config = dict(
    num_key_value_heads=4,
    norm_eps=1e-06,
    beta2=0.99,
)
Each number is 500 + 40 x the weight over its row's rms, rounded and kept within 0 to 999. Layers, rows and columns count from 0. Numbers have three digits each. The size before them is the row's rms in percent of the matrix's.

# layer 6 MLP up, 2048x512, rms 0.0349, rows 106-155, columns 448-511
102:421509494433497452459489438471546487437487553510595519513471477499480510534454456515491536502608519523552532546545471505489564485548461497478550521472498441505504489460500448595480535501488496
106:437518499459455478509459510490452512521505503483477458518525522583423489469485435474516561492597494433487523468488500466548515509449500601531464493525431523362533431456441591518439462500479448
102:430550547504542437486463488512567511460546540437522488523472552490468486475489510539607558527516564501502501543485517531503534564483432526503478498509539534462517435499460479526518563499550521
104:542628491490532497480497526492485504421549560451494553530449558415506450521486477527509536499550512482533542493452537563537500452520521406453551522493485485500550415495521413463489493508487499
101:459479510463472444538438586536468490473445480442460517477521512502475561474494508481533545514513526481489490568492512536473506515536463459520456506461535426465530465439488531571518465478503509
107:514536414529519441342523543498508529386457488453487463522534519553450519468454533555496561512502450575487456526466524480572421491510468553470496483497518420508511527543513512515452454545448517
094:518501534466522497504499463609508516505415510510446514502419558463470488501495520521567550457510524521486479494456563471485552450520481563476538522529404499450484496460453458511440524482480494
091:454498480386513554461577562552480536470546543531553499524536542443564482510487545450469521533518497518482518480420455484503446531522492546493476480576481444482537467488473534578454512470520350
100:532555486423510489467542537506579442486540476498518441505515479530473607490494518426493498518538468493505541432532521514518511451548575507556532512491540405526484403398546528477547537529485496
110:499500471433497453454535481615462530484474491537492457507457500443508479485503462505523467484479441522489546524505518601510461530514507498564581565464556546461460512565486474493526516502499478
092:505528454462465470515395492514465525488432468460488569548528537485530503530458522444566524518516506507541493539496574536488465529408434506485462494477491460438458513512422484476514517499521453
097:506522486467525492489437520504520466484525481493605427493496521507506480497480485559530492522498486542515500431421463571562530483460415470494456468516512485466543505435463545468431447521496509
094:482500449499501531480422506499563498483533511511520466510532506478460488429502450431476565488513541488500409499556513473533495460474458493438521433504468552575497492484533525500467542471470459
100:439495494474446464591540516530553459537489468494481451447513498511469544454504497409552516480480511517492516495503445522522443540462503404481522469527436544511513514538520501492480496460514364
102:515559517458496458409472522489454463500537474463487556479493557497503611488514504456494481496539503482501515495511541482550525532452523459450515468501530553562478484499441470467455500424480504
109:507550408465499531546516464520462541464483532485492536537526569440543567557467499497520482527514556467456526535461497578491482533457487414445502463483533416534526602496520519497539462497477512
098:472541518519527459465520523479485541522471625487532473590507485481493510456582519518491518524517497462463535471522416500481484516525541507497539504526534448508464522455458515542500488412447436
100:468515477439530467463492494445475569492496519403514508544522505557418500421505497511445579518455538569434500531455497577523385516480458535570486517516547462492503524463529534494550534543498512
107:474575486466482539519482557612524455608544505539521479471543543536532467453547498496611478510516565490488576511519537498517513533507512424499538498509533525480420445472508517427498466471538520
093:480478439507523478541460523578531497427523526533453506457424444519389482527490523529517518497541548479550500547456501509495475512437558531537571535504468492516487508522516488514409467459496494
103:481523522516499513470527449503495560507440497561522512483590462505508522441517443531436557485514525477537535455479484436496507528469494516533482470620436463522395390480537526515429518433500512
097:502508513481499492494517470520580462537439507531531532549543530461451481502487455476514451522519488469531485540527500587522514447506438503436553507565532525472536479496546495490572467476523470
104:565500478410535527606491387515479463524509507437471482553501505495489553555518498444567544454517496524438551489445543484503486574510499475475463439539445586521539559529503487484515435460562521
093:491540536480429451443478539452536464471469599531513545520411559439435448476496523495487507521581480557523474495462433432561482488508504438473581468557512464506590542497483573536459509517559483
106:467562529453481533479540447509529543484567540511608466505478452513487520468509459491539489487520494545509544494510485525557471498478481534517458494420462449486424469476430488485543422466475481
098:477520491509511516499556552543507445457509503533531521535496526508479463467485457374531471500497532512454506486418515593536543510499407430514528446524533456451505551469542474443517505470456504
098:463512474440473486476503554541425581564514431529512387488474510541450454490524480531554541509529526527521484474476520494536451553457483507557555416485447520496439516464515509503523467523434421
099:464546446497456534591563473513415511485520555530460530536562557482536520530471536477530566551474524501469524597452563448514458594511496500514544394542485537509464489540482514513504555470502466
099:470570450520515487404472435482520486458457529496518536564518485531520496494541417521486487521501533557526500456527558455519521482472469510488574467542453510476426504501526526484440452488522506
095:448474489461492533517542436581538470457527439484547393542576541491529572493489526493480477530536566566478561553469495455531490590499517541511445470525484426436589517515455463508582463462434511
102:506522483461452475496421503531488507570473479496506494607463498502517513493513442495508552475531521480479465475494506469508526493455434504549497520508456477444495511451422531575497470470489466
092:492508482482473436541528482543433532526515507469502479478543459561466475476477405496463514519597472528509495562502463504581414536520536479537512512508404533475534514442513575563521497479556457
096:463573436502425488565530528547517509498502487514608440545506532562465534515496450545469502498569451550548451457490502512489465552450542463540514515428484437491445484441421541535467497487548572
098:344506468457429463571476485509482506523574515524546509507507472468501502509510484517566554475489495478475470487447482546476494529548507508588552500530442427475443542543447525523414535492487545
097:505487453425512530482534520484495476464576510520525448522492470500466478492545515460496491574472460615462509434455507508505424459492533520557539499527544540495464537435421465570476524451460463
095:572428504521494474522405529523460504399446503505507552549531489502420472483486485441452501515487487512527456517481545560496511556465508477473484535516494462476474508535465526605455456434555434
097:548447497478548501501477546525536438421453424537480464532463479465544514514484522431536520497568511535491552482479496540502510488498454486526477418457511491447449458494526526571510480441513434
104:475526400459544504487502526459512539510522547400515529515493521507547548470602470517526483554497539444471607507497551542525537522550494463533536443547473489530496498510514463468466559522498443
103:510486433496493461452460525541530473514612532492473489454543530510490443489510429551448456575534446493501531473537488463475519521527442427574493478502483441506485525471536515537553517533522548
099:491557484445513457462562494538542530484502502479524482498557555529497528493515494586459513501524547541437468494483507462505478549475446557460535469524493517496433495511510451499468492496489549
091:478539497493499514568460502534449483535521488498538500494605480523372556517523486464518484532499497446560539490537560436554509475492517439499526482564477477413569482530490544460445492453497444
110:477443512443525499500534449571493504472443517425600498541544485508513613440534528438549531498538492430480592488504502589505463492510594427506466523482498463523483521530508491512463486468488538
102:518463503421531507507459562495556496515512488499470502518533501467453529462503555527511460487495602506586559519520504468547520479454464481513495510533492477496448525523510526509432498548487479
116:498524484464476471527496500515485526489524503470459474513531493530405533516493470480538472478495501541532501502488605499513536491495518564517480470500435477403514438552571492439551513508508482
098:525473508456499508480411511548496537504460490446486461475525530548500575482546495519488534508450529449545452480459544503535431473526513523533508431515466534512490471491553566439507424476547463
105:414538502464452526495517475484510495436487543537507546489531522558496519482491533437535477521561466454436425446461486469490498540544472516416495454567432497474534440435461403527496458478519452
101:519504491438493511495500488524536511566480508468506541502574464505552508500495474519486539508560491512552510473454499523444431515568534480381473454507536529537485478585487507545557437476474447
104:490539515510499470563479453488515544446419539526477463476531532549510491469485490417514551506549573558490498471503509589503498551568504496502494455519395478468543510431458540589539531495529517
079:525470559457453523527484496571477476427599428460451507513477504372462497477429517433457490561500511471525545486422503472515503527479440488444488487498520460526602484490431485495522470461542437
092:481570509540514496445492497502550471548557516484516509488545586432521489512446499488547536508495493537410524520515579442458514573441529508535516511478492498479515383473566507520496557542491495
# layer 6 MLP down (transposed), 2048x512, rms 0.0325, rows 106-155, columns 448-511
101:473456469517563517519491458463478491483452574469472456446477523458447492554485487488479553439460636499511473561483551534477472498508399601490538540463501538454502485535505522536522465569432573
107:483544548403480472493476532407445565543529468485498498553527541484454530461470510492490617525501490444547516506494459542511567503528456525487517444522523495523499594532495554480496445560525538
100:523499464499455443533440580449555491491491517488585499549423464521481524549469532505526567459509555517467449551513513519480537492504376491477506420568558604437535525452518457488417531549519514
102:506391527440537490493519563487449500524455439423459478514519582533441547489550473532532537489437499431565540512491453599455475524519533487483487495433531421475525491515530426448538501639482559
100:511436561466507457501520497493546511472421482460542501431480554496436517409494520590475562484450466492482554503502509539493527487515522480475464535457532467570489453490489414547469479470518503
110:448534517486524478558500507537459459497520474447487577490480598456482509488512509503490415513539541521502490581508526448503507490458436531572415594510554551455493555587452461478466465472540491
094:448528482500509561473507502531469498475577497476485468513522508536499492495507491474480493509555583530512474511475528518518454470494482465469496448495455460495369486475500547607546555531453503
083:511581490581501430524469533456446417547524500472484516538484489553471487470492519537515432521480500502530515526507503565530493562410492502477534544466539434566537474557519491480501522393532531
102:537500549496498423516526501446552446474475453526495473607478494452532493503418496449566512552512434515479510495548445530487571465532513623517530502525490503531420487494486519452486534542507484
116:536529528561436492521536534505469424507518535430533446464500528542486529459497403497385477524463474495488446469407490491446480477479546471488511478514534433495521504478492469466489541520426522
083:551516414501444435538431478438545550585502536474427426526456527454519504509476523548470427497480534555547511469403574467476471402490458535442447513500537530535421501473546559428547529512459517
092:510524439515481511553570499515492493599478512520465539557481534452480554547477515473531552551501565552504501473533490444460488514516524544498428428483561540575437505456500514502501489517440498
096:472454485528467508438512445490495481492483534536470471446489483509435456533497513456506489498430475508472456502498502513520567515518462616477433563463490469483545517494472466503536517512530454
097:573518460568508480503404558521493511435468473535513532515519525440498558493466433519445435502542484513576457480464506594520476463540521435537524504506475433537452525496533542472471543513521519
093:439474490531546509462531552477549520509583498531568515494503475530461491588499523494559475497465488469521531450456440432425524514483470492500445474521537501562572507483457490478508408467515477
106:525490463519483517515483594471498527506482461533494486554514478518546522574535477504560555487479456473442552456455486547475465479526520533456461500468541499482506562501520418516505521464522540
102:539496437512521536526510506490508500459520493481492565448470469538513491486477567518552541552583560516532522466456511462545495487489561514467406487520435559574521549540489444463509537549437459
097:458527441491536496435467509538492475502478594475543466476531532464486469493517493503515472516531446575444527482460468481429437563519495477484428515480532453526568441439466494516468487536510489
108:583527526474478479468484526594502504464442437450507547523416526446500502520487523514463477441483452503502472440506486463512540557590503444499547512506435485478514544504460486465469434523431470
092:503539491540558535452462459506525492487492406500526535445515535523483521478515525434496512530451525601519489502501561407464560447515491519409556488471481460514470490455406530499489503468437504
103:513537569529477516500414519486487574484472482547518538481514510447446460488463538464465487503480457519447534509423497518537437482541449612490529508503534521451516502511509521498469564431483545
104:534505551565499451450470449520561500467440450596454519485503491508509508403492510517466518384504469546442492517551504514482541481477557444543529536534470489506541529484473496501505498568527567
110:513554498540511389539492550547540554565404462481476492501523381549462469450490495445554462523455442479497484527469554455560591443445465416495516580495536494552525487474485519516466558482551479
084:503461502531570502504469465520456440548505446458446482518510441503514519528550553418497508516467585495461499523552429544477558514500575508506473550477453479458540494473463463506532439482449489
111:543527494490469498457535458476492509517451516527459550419454468506518532470469425511568492475450464481512531512370553535499521429520565483531616465496513463516471538498480487538517542440545542
095:435509430453477557536529468417523508446529522453470484500475481508446498505476565489510520452464497432423489518534501461473543567515530502571574416510460481538539495496493518565491510449504490
097:516465509480458544523462398461495459481452470525520473489473532492558472529489547558534477488541508520464484483503484524462534579546477421530531494488450521586445475548483507546488515563467468
096:483495517465486541459449457497470516476489508488541497494452549521496531485505478495446514493397515534497484581529497508540569460578481546477530457428441480543477545492521526523446570527442471
097:490540474510509521492516491477460453517544539486509427502516522500483507568457517533522432512524513529465510521457470534445519532525530577522425577498500495489471543491489491496514564436436502
090:525446523521506510526416480529523585523567465519473544463487549548522503471431507480548516513506484462530573489473470574516473415500504501522553467494462444545533532406417527524448514577505540
104:464549483496453464501482481508578531488416511471577519543510493468491592443509540550448467505482533497488493578513496569556452452547513453456525509469513500572461531533463560507430518631521465
085:495508493487543418533503516566501468531530521507442447529430455481499490533506551428414508513488515458545549582521482513512494428538487537416491470428500516508492503525502484464498522511522477
093:498520492491396425522562480485477451522552494529560501494500569490456522493529478581539452512439446513526505470535510509520538552539523452425506497416545466550449460546529480498516494548470517
098:492456495451518536588490545555505477466566506510509538480509498485515498517451509457463573552461492546442497398468540504527511548512420457511491492459496546441547504497506422474463450629483469
093:426484483463454540455490512492514490536505558491528542629487536423488440498484566483502539517464533462475503484430476527547425571539429420570445555480474495454557492457494473457507533537495468
094:405533443520414545493516469482601508511536458528516569486487530539489566509534410617541539463506532581490453485516505583538431482496469536442500461610481558510489490490433436488531559532506527
092:559493561497492489437462527494449538575481456499493506501455474460500459511546500513476560518575495526507537432461502534455470503493533471527455478484545522502530475480538554466448501478515525
104:558469520495461507491477417477569445496503548528493566538503487554492545443491480484492570527503513432468477492428528521479477529511545469514455508530501445528562594585578471559575491462548509
101:525483521518538518422476417432521507536491480460485483440480500556556484569426502531490510524480513522526459570529479515451537430482538527427523507445472517502466547534500571475463495562509559
101:541508411513496528465399468539481556588534517515537472510493529549411540493500480456402494494524522535520456501529542476483526532469484458515537618507561533473454425503501472499543492428523533
088:458488519494513460509546526477524474463500474562513552430556483508524420511524503528530442525484449455460508490424546459433464491495414505532514485491520513459444523504481493565528509593505535
114:549541505491438465449511515475551458547549552555536565441480468526491513470561473458476525490498448477518488458450516526465437551578464526525470461595551513499555429526511556490568455475526485
105:491476504491524522496510510479502552468530505479507513535529517443538512561497533486621541498514489503577487509452403545456560481544485489406516455536458446432476516483443520485537492502487445
111:520483490469464488465512507489496472484501505525520475513459477488454495537543396591466518520549507498530411519458559516495479446502579555507504499501513498490487546508597494436526524549549466
101:494517537519500525443497527506545471486512462443520537515517554539537514465560538498563504443574454502516440513519498426483492442486466484451514531542511559461480588495552506491463444462530488
108:425533475550539452505526508481573526524453489470546646514451481509516532510458515499539492527539502466485473554498628465520518512484498611535520504541459491469506438507459514469470443533526506
105:513532459552475449484502588514544479488522542473482502504512464496444506413590478488527445477476480514481497524494491590551433526543557512554521550546549504515496496478527451528503512470548456
101:560476517436449579553486513422547463491505569494441476459482575523523478481502514561486485446457428506529509495478493529475556531547533481504422514465502489495522530385539557509553557511519474
073:524515515477512579543505472467455495429504420475426545463440446450472552480500524469491464509486513512451514505449544552527598552440497518486471515498565462540527566505466438442443511469510483
088:536410516497466592545518543506471582540533521488442466496517552456444537515552524572394520563454489438488506461509579528494486504553578511453499520472533526487518529503519511465504499530516508